Weights of a small transformer language model: 12 layers.
Each number is 128 + 32 x the weight over the matrix's rms, rounded and kept within 0 to 255. Layers, rows and columns count from 0. Numbers have three digits each.

# layer 8 attention key, 192x192, rms 0.143, rows 79-115, columns 0-191
150097096198138087144126123139130150125097149129101120103171114153067148111104180147122095133108142091091151150103123210150203083099047159067178124102159102064111119156080103086138149153103100141116107181169115103126077084218148108159106136096133080169148127128114196166162136174109113132133146119106160094120124140090125156132164159127115123077159085151118132240188119126153191074029172147156119135119148151129103157153080094148147097099142147086126116143073105094122155125162157089122121117111118093146106131196126193176126146177119180143154135130090092158186134124122112072
124128093142128152155168149099172109140061133094168106148101151104142170120151145084136118175125079131135167169107103144217126109156059128088154137128168090144129078133087136100139102188129138138136169108116167135137122117106133095105113088110174150118124053085119117126133125177140202121115148111119132114155206096108178188132135084133109188117058095115119211156096114143132141168072134183135127050122123196159145127085157091147176141108131142154022102086056159053119128143105132116192079153114106180174195130127115145134146157130148109122157103100162135141114111144156157113
211165149083081149092193167149179166155155107139102136054117065125094099091108163122142148184115119092133094138102143106104140157124091135090140156159142111114148140108126153076129110120129156092130073150128103120131124127070139116141134104162142134139069074175129164120140134122141124130144104118142122148115122079121122109112104113096071114047204145117142142152092188124128136076035148100136122114153173093114127121143141164139128124156111226135016106079115162165095215120100126099082133050161143103131117132119168170127204106141121147081108138157070108120149125104130100114
150103198144077131171211057145150155127140163092112152230133189147137133153086101055145160136041163135156126108131141157116175091171155106079135109144149142122181128110139147170171105123212082133134137157133109139151132119196130178124139097134167136146113148136138128158115092089112189156138115132047113143054114122123158176151120098097109118125211037097128080134130172098130068106110135107135139146097180165081137144097103177099166148145144151123129121171114085104108169108124196167063064149146116105138164122163183080081113167137106103116123071134105030119115164084177110076
113123084149111142169085096158157124129111140140145179076126117163095086163158115160087107161060107107133157146112118132133097151078146104080136105149118108092062081107176137106083175135165102127156125128128147134126121124060106095070095104113160044132072102106165158100165121049123099131139134115121126132127110090131105182145119135076156099141187087158066159156199104150137146101146132167093102115105120086120143035141127145058143121163110151108157122148171169078167149039074132147143071122123170140116153123091132125133163173138082196131116105111140138114115122092108127121
132133154101125125163193092206114071152130136088149126119140158142144096082159186159133130145179144082101098158134140116106116157127215152116158141117142147080125123125094115110188164143168095145072154083157146092177046092198119105142103112116096115132161127072132133097119147158126131135121109127170115192149110120161109092120145138140130141153075133122110152129128067073115132152132166143098166130092123185101143148062132120114130144140089073143101115062073154128176095119147091077106159129168113149127128187132081186114162134164141091152159124187134092131086131164128134129
085136143148127114080126100167142123134147067146091126192163125109101112097183116134193083117140197112126111100139156201151110128167184103133166144204169095088178161139105134150206140167120117072179137143087091131167086092133110078128184150153141077122085142085126164181109110170114128164076192140101119126113157162124150209187132104154149072169114116115169089168111073116169119090109142118155132103141183147116145141064109154143127151162202161140095107023114197127145181133151145107146122136137145123176111129139120079153111132117113172146076134109101079214182096127130144125
190050056128093200157136155164127183094123127111160155176098103107129113135103140107094099168069106110173154146171145101139199106117155074137130161114111073111210181074092118124127075131150095061102134098162182124115141096164116124185144141181208073071130129100135148126150152105182085190133162096107098161117154164121074134219106188106097136114202091143095107059091140182141120094140144172153161129145187117136196107139142143173136131134124121081093157139057055146099103107106113112174128094131088101060073115152103132086146132161197115103159138128156140105133181150114058220
098119102134181149120164084058101132127135145073092165128136126130145158136161159103140162097082116093156169071155139096129073139089161115158072081211104110106083099125133128104110090157082151136136146142100169161083101124134128121104131163158119131132190124139112090129182076189178218112153160212165131152124081166128145151097160174123140103099186109134131122088107077130133181082131124155089102129145140135100131121158159154151140174104146114135136100053117115105154117099105089123116110161148122078142130108161132114145152118093097154106122157121146070120117177186151042137
129121134122161119124122122097146092120155135130096126125186100140177116137124092158139128045159171109109151131070109119171208104144101119111158119141176163060138156178190135136089112158150167088108125126071103150120112120181130086055158158168108153170124160114143135136179092087112168156179101114112115118104154145132161140142119111149094088116123118162109141066102218105164047178143085069131130103127152174091156110118133111096140154144097139104094095129098046079117115184149164142153172143071173121159172082135163106082147164098054171161176146178184140144126114143120120099
069106157108074183159142110065074116135170179158125154118165109075111123122111127154064094128080112105171161112137094122142102089170122114087101135158136126171097129139120160108139117101123124158174162105164117116169152133168114140066125176154105094161086080152192144147093113132135150114158133159122109016106087123127148147159129066096130125132152148115092083175166158099106127171125135164118184153098151161113084111174153098147108092142121138134138115170092185137199089099110201132164105081102168162118143130159097089146133137129066156074061162176121154161154101073148154161
112116135095171082115108113067146167106147199133183094094144133118101137158163191132194097124097131094123125146154166053110099134150143167170121166161163163109066133188132121167131081058099087154115125169102101175131095137086184167111200166152152143115122082177075127100101154143156121151157061144134129139133153154155142148177117152165099133165154130135179128121166095144165171118154123151158119090092127081140155230099123127113199123093095186139092177131118120112154046102124102159132118117135166125125153158073104117130110135116152153129164121157167153123096098104096045136
134155143110112089067061135159179110148126108115103115086108136043134117124165146094109161122189136112155196126183148123045106107156102077147133103162136141144100116092074151152156117127087099129126171183181131128157143125148099069162118158155049152122162085119112080130121131163083110136128221132134094126126108071104112131055142161125106112122118070138122137160106155115196099139110093130139146167153143140175150168107187067096138108179128167104131190139089123157128129119070140139122131094157093111108085123079157086131184131127203122089087086094116061151156156152103163193
139126086190119166132147141100149191110038079140097150164097195133113180163134108122109171165177139121099165137132187145128112109178168150196107128115145139087085174147118142154141206088155167091145138122172159104164116233111113151144124119197158098125098175104099186134149092158146125138123177109056087112114178148113159074155130153116074118128045163141078123143106080143129084106076137145079164100188124129140135120166151127111132103097135089082113078137103125128051139067122116131158135102101132175122182090130125170158099152161187191103120192095146113130119095146130111072
097190113051104117145162141128084139151143151136114176111152141134155088145101065174133111119147191186141119156152226141121120097099141183144123214134144162139116121185114149170109118119126160190075163131093122146103141156129120153073099136111090135042116137113107096168134131120097091103131117136149191145157128091152118146156123186099067147170137112149097185098146116182140184070134156119141062087121135157156140118155157109123127075169160157197137129136160103156098151140090063190117045132094089131093133055147147091080154135170135093084126146123136148171097102153174131143
121136146169123059155157147149127122072158095159095147120127161071133062119144141117165104176135137135119134140145130107194133106162110150126119104200104125132062156125103102130062132097151128077126137091146124173090090118118126115144070185125100136085109106163132140124172135121099106086077079186134187124109080079139126120105112049134159135127139153138151092136071130203112082160120095124093159127160091125074179124141128137109119143143125142148138100128113100134169118093118151107129174165068092152162197094170158118169125135104089098111175121107072145127053084139190102121
146190103140149152119180136133117098124137129071011113071160100161092093121151089150069169150102095145123121142120113117127117166114111159081191100110076155183112104138175105116111105146175147120125160097171179104107118105102062087137140105188090089076102187146067090140088145209150129128083116156135144096066163170140125098147123090114156165148146146120141116126138097142101163131131087185130152124099097120148099109106075150125105141143128114125097165148118182166147084120087150129156133103111126110149144172154105087075085105151106128070178116183161152149143145110105126135
090114136110118128143110131086122097114157180116134107067147145128126117146150128124107134143126134128139115137124121105109083180102151160111142132125170158110127111111150125119132147128149154166160105094088168114149115131119160160099176106115081080117115133118160137120147170100103130119135098117150126139109104105164115124129135148136135165160135112130111133157124130138144115133129103136119132104109158110113127170176118167122150115117106147123120137134146110133151101137124129152138148154127124092179117123111096111172138167127094114139121170154133116132089083132178149132
152108094104162101107221114185121127126123130129125141149119112135202099123127151113129146147096116166160159138094141129144079143106151154075133124172167147107146183085131099161114098092127161135135157125133132131133141130122083125115134138148115095136110119145109183132075075101078123137106108113138118149137108147130133116143169100109095097120162129132142131084125118165146119089148187182134109097107106184128117129150125127100066140144109153141116110143145113103104161107135127162070107129066131176157160105080093136084094122150168140107115151112116122109159091139102159127
095120095071170152126141172100127095101165100086129105165131144080157184082042059103126080108130060123123127076146081185097083090151167119090131072190064140090069105162131097102146127079102147115198116151061173153114153129125052141133138107069140157129122126120135086119077098101099143083159100149117139118150093060144114118081087106127146088094168107153166083158147178126161099164135165157123112143101100120092126169177108104112086127114174170127086171096132122113114125129122139171156133063204050088120077057101124145152117127146130070130119169175077085147140122136134154103
158097111080134117178167143177125109148111122178134125102147121123212181121112142099164116125048102127163109123125136173084156100109090112104208083149137138094080124145142174195127145110135106110123100171097105159189137139120081111127156111130086189103101129134140183119106093117138125158159155108125151117094113097108129173104161148065058083122188131127129094085125145147144077098119154119143127148134143160139205054155150114138104152108196103110100079102123115174131097082164120075120153088157171144133125136127101118125152101161139130125121147101105105168157172143163172122
120149149089097123094082163133093209142134145099164108122118130126126155126124170145146098162133126191178112141106131101114084101110138137163189107116125120128151147145106124086137140124156142141104127170127122108116149105132138110127126101111095093145141136115090069193151120136108131166085139198166134116092168139122157105141138142215188115146077179143172154150144106161155110129121140141114104154099119115198119175154143193113133104175100142191122092081146205128115133086150157115121146150151147128148104099135112129139136128142094126139141226107103206105114089135133101195
070153123069094134116107150145073167110162096184139152148067074147111070129113138148187199051141124142204147117120162119034159147094161122140175134134146150089169135139094121152106140141132166093113105125129097132145171130143094159168153130115080082131149101122096130122065092155135123138096150095128081135031161142125111138165138149138121133118182123099143129071132182164165077109144149099117133099121090122174149102153178124146093160149182140131126069176091141177166062085142098131126182124128132140177209113151127149078153108115131096103144140087138137092120102090137080177
109136156133114161123105179069126105133105108124096141113138099095113093110186108127126149127118200097159132066132151101080019154120143118157146108109143186101120120062142167060134088153103121100103148100084154105114098114133160102132066152108109099120165125144117072110125137100142150172099127160075149137145144195149087141161083125070140215179103140131126144121109112109089174157187170112074147092148096107114068153145096135173167102140134141121160155109089170037129107142182102133152094202136149098186118153090151066108165149074098065110088093166122107107092101133177148092
103114112118125114174177094162120110113173114155147119110080121154154102089167167076145095119111129130131153152129138114135166114077159175144180100126135131155164120065177099169113181105140113064084155101177117096195129137152106139066157160124098141090105115124147168142141112172076131111107169150128092092122143114155125109136109169154111135171118115116095104107136153119152131177149171083180123132172158126172118118095065154144186102133126154056108109126131150125110141151138138104133161136104143107098125176134132134179171162081147132153133080123094139084137116154153064150
135122088150178108067179137129079132105146146106191130144048117091152112086121134054155121122149136135098132149165119116118152120141121131141163123164162101119096119132140103140121152101144148113071093129097155153121146168130134117066135154165087163113052120106108199149108177165133108139105127141080157144086206167149147144129082133103157075133151168141148154086143133114135066108124189107190133113126140173167126140090177117118123125109178125153173105159128128182157144147138102132163135087113141113151041108138076134094101144108108151146135148134146186094111124107150168136
127102119109092175131095136128118126110208114154095143108173136108052132099089124144147181138145177162065139093126125158177143109105122109144141174153146145153120100141108161062182169123170113157111117124135194078162112125156147135128071159084135062135160117194133085202170148104102110151146072177182098139105183080131134095132147122131108204110119203140160164202173100128096130187141123159105102165142122097120142127118188196132137147082126192175089132117137125147100164147092113186151179106135123160143084141122168157189126109086112106127111171142104080065129154133143119131
095100138117134101148201115095084110162160139160132136142061112122155107169109135123123114125128099165170106199158120105061127137138131119137211141140115135102089150131143214143182161128126126085121075143102115172123126167190097138085160199130067121087118155083121120125158117154148164136142171110079086147130087142072108172086100107098133067091102109118134126150114201131176110118124158151159089099163154147153187098136169170058150138095113094101127114140187213081148128123155115086151096143131129173097126072148101129116160118171118083143102168115118089089150173169122179150
142148132126124112077103141188076077137124099144169147176099117129153128132098171061116146103143122130145088107094151070160152119135093097126104105076112121124117127081123109165154145063146164131091144064069092099097168114140120099128186126119133149168148099151095083132140068139079114110124163129089138071105163131089193132186119087087068000111190044151157125102166108120188010092118110100166097138098157158096152101125124077105085128139093100085123058140115121161095178123099106111046073084127120161147156130104106136089130135096158142087096104113105117096161177108060120135
156120052115192106101115143122131121069123131103125116131121130168121094142132124090157137089086055140144093116129153128129146176155180199125089144120125113168133134131126096167164075084103096132111124148146196124122160094195098108138117149153070132088090178161136114138086191135130162139095129089113138090138112078116144081111103146148153144131163123122205138102049167185150074176148131141180159143141167128199102116137134064053057142152166135083106083138085139093169077130188075160094086086138105144183136123146104161065113148131144161172176127079133105117117125086134135105
182085085132126146156144122174085095097157082104139110131138117141129137147193130130142115089081090176143093182115140124158072093086134072099145166103152060160130107094142195180116169108114160118101107146124129118153139132158076084152140157110109167096078197086146117155166153101192060168099136106155108154123131100133094100091156133171103066145157100096111118136147171123167112084053117099142187169166171185136172103111194111091097125089151131129114085157128134066070094121127178088073092160170114111111138127103103158148149138112078143148138118157129132118192170138123153118
079121108105084173160048213045171138076097116094109143139148175103038127170178143147087194115089145095163137092195078124129034162121155158158123103166160187178137076139180166080128139115137100099141131122172184090124091129136136146141101086122123121184153144151167092076147152108172048160153140130134161156129140147184116055072065165092119207134068128101098183170121109104202255128118125150056141096123162042184143146208112089146095158181082155129052100119124127131090168123104151160154096244124166157168159131107187102137184202071110107122155109138082162091095141164165143143
082176128179068115181109125110058175105078108122058175101142074126122156138106054133166068099144179157092112150136084132144029184125157090163147149139116134122056155124129052083098187085121102091198080094216130160105115137127103140164035094161194143073166125170123123107158171121126104126138160109086141129142085117150119063174119132076134214083130172125095143098141135138136203174121082169087157137067063096085171106182156131150141102146115138158082156122128189154069097127119070147135109153105152081158106164071139114168072132103168102034130115126151148120156180121118080129
125110188170157166165121141076173074119135188169117079148118159160127157084121107137118106128133197063064130140191149105189193144183127190155166160203158102123166091049118150155099137140084140144108155147144166117074096172077122129136128094148084125066139154162134063146086038186156131127175087072113095098115077114156118137134109175131160132141173060091141111109110143122136159109154133089145142113120104162114163076112077131138158121121194078088136121147109102141132094152161104099100110069135151099080115100085127160132125072095184116136129140145149090097135071129151120128
147124136165154138165103158093157157085160150117093135130149116188108205139081157111125074076080102151177159184164081092148122091070118113108084145126113071101080122100159148140116123117043143181161107090119078194119141128126132097177162138142095050170120162133069077129143095131147134077116149173063105134064141093096091128036129135106127186134068095179162117104157055132125195111127121138124130115107097135171102127128076140160179107118110095171138113154131062140112132098179144108106129125147115114106150136090095124103171141101113112096081126142135081144149113108097137081
101122163090122094167113155108095051199156153092106136161141183170151141170126128126119151158107132119077102124158042105101155163096111112118092053098177170132158095058160169090148116154113141154100127131104092120160138117113093121076083156125175120092167098180162098099125100144137122124121068145081103118125081007150178101048146182136073145084164230101115154123078114118110071105157100120176170107131148163073125143102098119116127069094114105143105131113173074162090139118094119151100123119153096148124132122160156102178108114088171139111107097142126148142115067147145130162
104097182175144071122119176093155081141069087082119143113169118159131138056155112075182124124160134132168064108136117097122093092109145149121146107129139043144129153112109162112085159189128189086140149142115161110116116135151109152130116154160116137077167077108146138086116147174134119171144157119108158128070158105098101200212109130129118106183141199130150138090095115090082124162154153123093153126155092143087123078102135081094108154111093189147109102120095095176129139146169120211127130102140086172112059126156110100147124168131080133120142093134128160104120144174132123102
# layer 8 attention query, 192x192, rms 0.141, rows 80-115, columns 0-191
192113140152158051151108092123116165180200142154140137141164220147160107103084108099175122182178144170147125075033091127082147145068140120205106151106126105204126115150143116110148108140142188128135114061109175129096118046100102112153146124079123121120185153161099143132136110126166062123107083163165203128133197160139132129128130115102137116132116192155161153160145091127087181069113183136100132095134113093082092149124146157104128137177110140152110137077170111141070098185127195124147097124171195120101078135116120193096134090104121163129139173095131094147146163134103143160
043149086105134118137152111124091186110119138107106072085145194178167099135128103173089139091104127207072164159112092109062099195121189130196090142080067218131139153127148127125070122104128121116127138090107143155142106087103123128124123140110140146120140126163099154184095089102123116176119120172126129144077139131166137141122135101172189067146063099108155167143123121160180121167132170098123194103093119075128165158093094108110122160122133089146161093141119189123123098079110111054171126109105149159115073112137134124119087127150131133157132117099137078140143169162122093146
147115134098199150117131106156201119117134091144114159121109104123102156119171137115160120129134077091128105144154175126154166159127118115141064066111078156095065109118140104132152124089105125122120147104157171138140062130131087109201149156119120160097087085109090121145117187090142156105128132090159150127122051123106194115139052123148162039098111153162122149146113173134157111135130105186153147096087166137164080147102168147128068069101191109158049147106109170033116104142088095078146147143135104139134039167100112147143124135077168148150107161197110103195089112163136127062
098075156141145154139085112140112157142183088120161135137131114187114139206158127174054098131092115096163168105143178117138133042085098116102154137107128112118102144137184113152093132155131052156151162118154079109145109126160131108150098152104128065139203123110099170134186100097145143199115166114144135122121109102175092094153091159111090137123128154144043082193096200131123099088113158129130133181190157172124175098153080168156097133129161167103136148170091105136135129074123150102160117118152167108117106118132169075174065104127147123171156160101115107149097130181148064191
151109100170104126089113167092137118118064088116117141169088126117104151129077133121176089110084082137180085050136158144134184135103158116161117115168146141168084098104152133119122136162105100096137147096131061115090110149122139074139172159123161183160205112089163121128069144122141060133132130104131086093112082139156108159138108090120142087099162172128144070099135130099166179191182202089155136131123164116097078104172124159141123170129141147179085093149135127096132101155124100127175120152110136141189122134165162134101095093133131133126090150077126133111122089111165148148
131134125146088089143037119133069166133145129120209153117142043106046077146095046136163191082101067088111136123084165085157144076133112172126138203102054198095143121137114089122180103112098101161082088155071105176173065170138109049142248185067123107142157084101141119114135102128169069110246145110045135135146181158128123150116117079149164093163083166091118160145146251139126089086001137075103124128200099083148126155085117162092135129214124179100146107144179144190143096081137042138110060105088086127075154169157161201094137189102141140175098078144084151083154125206139090119
148176123154114155113174170127149152093157076103108125082147146114100076099155075209143164051162166106083109071148126174116180179139139145102145174145109135061155110128145125176132121104112153127148102133151106123122080200153102125151118068136136107120115114136163154113147180160131124137119121112108117115132147098136107112106124159093114090176114161129076114191134172160160145082133117068101173094181124160131060135161142196157129104175112149150126127084107141080137096101133126146137172160076066092087165017095102122112090181142105151162116132145145096127180161101168156057
168098129104131115150162117126166141088122150255149046111170122096177114078138159117160105158171063118140085133116229157097133132115129162160168155141151106165129082118180124121134149137130098110176080169176144130131147101160102160186115136148124143121112158130139132088140163155137126213115155182076118102176161141149133152114149154147107209179161175140120108129135151136138159183170155100116155146135052100178150125151044106190057139114114126087103094133109117101123156156114073116113147088092174103135134096123109130108131135130117098086104116160107175150100092085160168134
077146119165124129198102119073109166150146127104155112156076125106079127035108126123096129169129200143159140115209099086089110125104127149129162140080101108145187115131109160154069139079110130067144118142141128107124109143089130151099139102082053104124132121129121143109190160150161107130124120153111136099145158179149124112167116203116134137146141156127214121127121140146092178191127092161080124155146141167087083149110147083111062136127232085157114095066065161102129148077122137052107128175092102130122082109108078125131123104150171080135115096152120173145160147152144177126
100124198127110035142114122142120097152145142143104133157107144089075138126170103078207112090095197171111186131174141104126116077097153075144183092112129122119102137130134198155080092070152072096088154073160139060128108123137107073080091133096084149103129133074097102131150162118104090169111112132116124124130139116186115150122108084152177216142147070193195144108156145092146132100088074168086116121178140120140124068111118087173133161135137189143093146088145096100143122119185163100073103195086202136083174164160101150115150126133083136135131139155169105162158131125151138175
123211150118181086141156124150096149117061074087136145129107059136100145135122126144132056073140168118088108141086134155144074151102127128154114077112105166103086167129111102167079173129034130160170113107125116179165147121125152002181120129133083106090114092095134123160105102117128157085111169093158123090054112125138176135126120045147191121097120171141150154135171146148159135087087143173105078114093100188157157105084049191072098132120139092140131077145155185171065168112155119126069147140117112088128142182110109158134129120131127078127129137140106108168119079176119130158
156106071128145155118187147128177112144133136126145090146123190206105117150094132108142154132091038120091085114156112154210112106164152111123150075107108097103145135053134128120132097135219108086112143148128172075119162093126111157138114027165241133077135117051116228170130155123118116141151059054112110190158102148117095126118159122114146126161168083110097123136145148136180070141156124149124162110097123097095125125161153116142107145091102072159073112083106117086101098186160087157122089101120125119150145070151099096140147096115070180080185175171126135147118149093095059084
203161105143099137143084120124082120107133160118087173066134119106131130165135077139114108096082211138173111153048169089089163156123151135080130102129164121171191105136091109139127091110125105198159086159100134083133115129157195098118076115108139091197125089168137160121177115149219134136128111089152127114158174127168102201123142137135157143171157124131106142118131104133152105151123187087120118132126137125166076123124109126154131070095145156176146132131124094140184168131185144159117146159182126124070080126140146109066130142138160183168148168126124100157122158142161113112
140125173121116175194139136119160149170139159089110068185181152092155145105143160124118139105092128078139086137133106097135143101115127126174120105139101098175101085063134129105099122083115122132202127170141132097136078138164103108148105117189125115107152143136146089118179189134146158145102166156106070121201148107118117112204131127137145185144184089100135101131137089196092105116139070147073115210087125123083092114119073167124054129053169071105137127178105082142115115101101189110156204133094136157116087107105114058146164148141141164107100099161158106131150139064065119129
154199162108170147145077120081171119088170081183146156091113099134106156152137081204138171112118160066127122135137107155127086190070130158157069142150095156185131088139097137190097063139115091194130152103110056155127137107122175148130149099153127165123124097108098157109174134193146130181183116065119137159154166139180106107126128157146129204193120126164147108144103145163151155095130160144147203133197117133190117128103183096097065074124120071092135088177125141083144085120154161141116148098082167111101160106108120138084102132137108147161149168147172128155068178190112136166
077134095104139076080120111132073125161149073158161161132153158090164123063143160113084096101149133090121125140165140160147142127170088114120153105169166142059129144047084169151140149131131180125138128123164117105168121149194130111125092156080145136135112138053148159137189138137090185115145163123113119134118113075140156133117173141088120121141116087089120144170101138146108132076084073095203166102159130124100149095089130123133119157153109162060092139117139122159113081080115071154167214147068104118141123128134151136096066096164149095131143146089111148086186102161143102211
139104154125134135146161110154143124166144080132131135143100167118137135099130126139144075128144112150120112126109110124172097155138111140110114137108126143131116141124142130127121116134130110122158117184167115129107107151144114095138076145104148135094156160160152093095177131129182091126152141093121100117125180146077138106101118114097103098115134117154116097130113151099151138113121102129102143146122115160144098130143125116194131115164153093139149136136147098141109171119123120097215139146135110178129103138153194139175097115127095103132152185128113147118139100097122094092
072062132052100154097140120101116179149118130140071090105107133120109102091176161055138141103074138134091162100035141148119125049071108166120100103164114156080160164095111106155153167133093081097151099179089139143213059151142126163119176143167077130153144094149146099121108106189057138124142113130168101141122061143142124129122103134151113119119143106082141107096147144153144089115169125108125130077139077060096167129128119167110146057049108169120103160116091114088111123175078099162143153090122141085087069134088119121180109114147092140116094049123134171165151037032117129131
099199095131129135135102076129182148133157125057169120130136201198164093152128147158107180129176115147095109105079150065113124144080119151129122093143114126118175160093100162124107159163130125117111141143183099115111179160090152155147123137191120077142178076191031123118163090182096144129144104109148135156157109170181072065109121144135122143109102146088140135075067113179101160088129139118140150096143116137154088135130128145127081129082142127127069146097118089108034076150100133075108099116093165155153124160112129108145139113134179132082082092166237121138130116099082105089
126090121134112124111100136097125173135036151161114103097127114166142119200160113145152150106128125144135140099128158108070101074104160149157150149129145128144147124138120146153152123105083052165102139124153097115161065107153128164173104174131095142127142082127118124119139115137086140146149151158154108113113054136136146150152123140217190128171122108066144131118136133185151146114139087139116088089175092038087108186125076094120116085089129151158115121093116145079142121091092128119137102139103111144065127139140069137178141129122137152114125050096113114151100089139138152125
170153099195131091116151107143139083135150131151129094134124089102109112116151113150145149130146138118157142101148168114143205175130140094098135127132146090170137124063158150139122125117146093162100182115138129158135095120178118141110105133196169115134093083113159132111130206154138151121112110112132077129129132167142151167203138136138139076156112160163072099144113152111113112163178128124167143126160087090073125106095145134159149153105193177118153163128110079053146116102091132106163093153133111090133154128126181108117108131165125124127148159080149064160181156108104167129
151144128107175126150169165082126099161038182148128119067172105136136211146163126117089060117105145139137054121140116143140128103098118120139163084164094146129123149080066121132117124127138061119154121134141068121134117100122126145098106141099147204104158109121121161170111117118062136072136116124136130139172045117111145183134208075143106068132113077183170077118116119138125107171097135193147135132138106176098150177154058092099100153065064112161093082105176141136110183133044122121130085110159111138113119105098101130145136108078149118143103112120101168171138105158122118169
111104101123118109107093063188066121142157097058090122160102148121110140052153175098108149100130194149190153098096146092203133156140088126132118120123108108100146124134205121116108159172145152106167137146164166120141144216154104150138081127144122168201102129115094103080124184144181156169101205152123114137157109108141133143152134169085114120056139167184102188139093141122064072139158149165107113197138125148092201151091117105120182142115178122138121163167149112096124134143120139182130105073177161131131112147081149161164040113131108121111100110101115185132104128065130162170
131042126132136143079156132120129116180143139131060120165080158104127127150121133143121110166119147094134123074161153158182095164165086129120076107114157138074111161115159150158119171243124073116210083139114119124177104110100163136086107080182113129128151116126190129104122167161126119159144108128127155125140089102137142080140034154165093129170159090105147154129171100151088061136116158117162117159152137168139184138104146153159140153129220165081155144136106065067086132156086141156103107120099130059146066142143150182140074123169109087088106101131102119135159122080167116119
140087076157130116094170052146188127116086120142086153129129169142122124120162119172156187136101081160117122113133155121096113150158162119120152134166128112174164138100119174116136124159172144100149155073213141087156106137119070133147099086144163148120163156092142141127113092140123116113141035145152122113142088149119123128169121108147062088160134076147093079138141121126141110167112093089122122116134117082080129116165147098180116122182144090118199100153129128109042168158115170091177076188113105109179175163161246113127148113161133100180114107158161103098159165139121112106
112099107096167130151067158163220113118006143075127162157108165080116150107136172111155108102094090201169134179138106095051134145108154046144152087067027160154122090153144168072146143137164127149128125141093113177127170109150126148182072171103168198111133147155107131086136150134146080146086131123124197099172139086090069114125098158137158129086066103121160131055148036083128143126119174185114122138068112123106110100144094145048113168155078072169144184173190106101120079116148090143157095123156116179169174130113141082090167143106144105137116124141122134127093135090134103129
118117131139115071129149111139141160163187140156132114140137068101144141154197132117190113167124119100136127094085158156106168083090146104133118056131103164097115149090142145175164196143122075142144102210181104098119190107127115115145087165150100086171188099088087120129142061177187129106157154146187160158075084144113180119107137124153139120181149147103104187112099111105183111122138126089223105165113146186142116126114146133169174087132181142177130144128097126113144191160126113134099189049177152146118128169107115147185155124156153143092114082147144182112123119109154164177
093126152135096117113143115157126166169112117175114154150118116094218144078143101129147140137135173134096110116112114126170146132117144136098149156122088177146124095130114113164130088141101105142140106125097119178138075136115123130103126182144064124106109167126151168119069114098124107089116102114099074137135109123168098139136143073159136120187139086155123026123132119120147131116094133118166116121152112157135104117109149107144147139130131130103166120081160191141156167127124116072085156096090133139128154186189097146137108172176185138211131166128132137120145137098158127113
113143220138111112098159140148139129085127092170174108109127105183109133118109121187142211087152107162178088137153133083111092124148127171121122112142116118107161097111089084156106120097130181211066183119112078166118098090113128115138174204164109107100139119174156123119169118106047121075113142158096128104102133133167109146149124128101185061065119120135147145120149138130099162122078157143183097136138145087112160165170148112222154139110135122107150146150109201167150091123157144112128149114065156098055165166141147106146118149102120069108130099085164122150111113195175096085
126150125144124141131151117098187107171084098204150124106141140149146129163133122145157138134197125078101115132130164068128153105174129142117234089186118176163137104127074164170125123154137125090141111056137139149116095131077077147119172100157177147129086180101110143159123104159092171062125145120114161129102119136130134120107167096140139173104163113131136117139152093078152137129116184142143167069099098087107093129148118114151089134127130109072161091165161155152110124120133125104190138135077163099106122066176155053087151158125161126120182142179094062152120107110172079118
169104113099139121142087176123129107114106134116080137099147126050124119187136097126120143125156101135104181082107154137178090106128116178141106172084127104093162109169091150123100141158107147119146081112100113117155141129118166116129144101114207139130140126172136146154089143152143100133145169173143114091170177101126165141081088191132118200125120181087107147191108173168122157132122086161129165104148126143125122095075091150086141112130097160187090120099163113152117128101156124151162067169110144123152131079134183123074095105159117120101170140131096069079123154121096081132
146108133207126116121129101176155139167158148100072150154084170148144164085142167128035117109146186157166126065146154172203152125123126104054078122157101151175134114093105179118113092182171093144126158141123129070151125116143078115112060132075185104189116095080157168101134174108132090117104115093080081155174147164137108169061105152096063128091143070163148118156096132166106064123127158141088151197137130041157085105112109099199117112112138111109136159120108085099110194127125159096176148139129136193100114119155148135112167154116148095110081133139116121121116138075123119061
120122100159079136119153110137126181120163148167092147106092101125127104149110064184116173094123161101198116097088125137077101110124133055148124101098146120125138137119121099175133110146118124158164143157097084107133085139139093116125117140151164178147147142173179156147160160154186110088156116137099155169134066122103088135076135145162138204118184162160097098079164141187132162155117150118106139092138112126071116152098097099129092139099122219106105097107120105106135092109093068181120167157131123175121111099101176074200146128107094145078135134138110127148110207123098145109
100207108124092103106121135171116098170086122149147099166094126122132110137075106091150166101152093136142087135115170147060150136125120064082128118133066121086152062150055136147150095112110121115102141130066094153130087132180153097064158154046081181096168141110124162176115132118139150159115142163128166104139123143087143119111107154136136193152126095192156193155199189156142111090138120107245121076138116125149139150114082061104155121126099099149187141094091149139192121148054096185115147083131125155111183155169149095097121075109140115095201132075158113171088140132160157109
123139074156099179173115132135130154096143140146122156181157129113136114123132151117164204067163126158133090051096127123070202123110092157187107110116138157105090081130178029077149131122172154181127126141144050148100093102114151152183091116150162178095100120181086085122151155114126129117117108156163131110131174163138070131146145135093170102140085126136084135076065146143092122102172143144145155115095169090108105143167108113110114109130179196108092149126086136125069078182120104147076123154124119129186147143102114078115153128194080123128107165099131096096092165079065111105
199156146136101058138108104174093122086136071138187108204083172159160163126103122129069041143130201132102190135124109127122129098118150166106175186071133168146081112137153175110140127165148179145096138120064108171142221152171112123153211125125121122125173124093117165098107080180109110095075129122119176037138169160114176105115114135124125132135113116092107169142173178093149130055140121130122074131043099194110162136181109090146121157133136108102104134173153092104108145144082156126130109123132152164096133090083148102109124115164124115100149125141149143133150102171138135181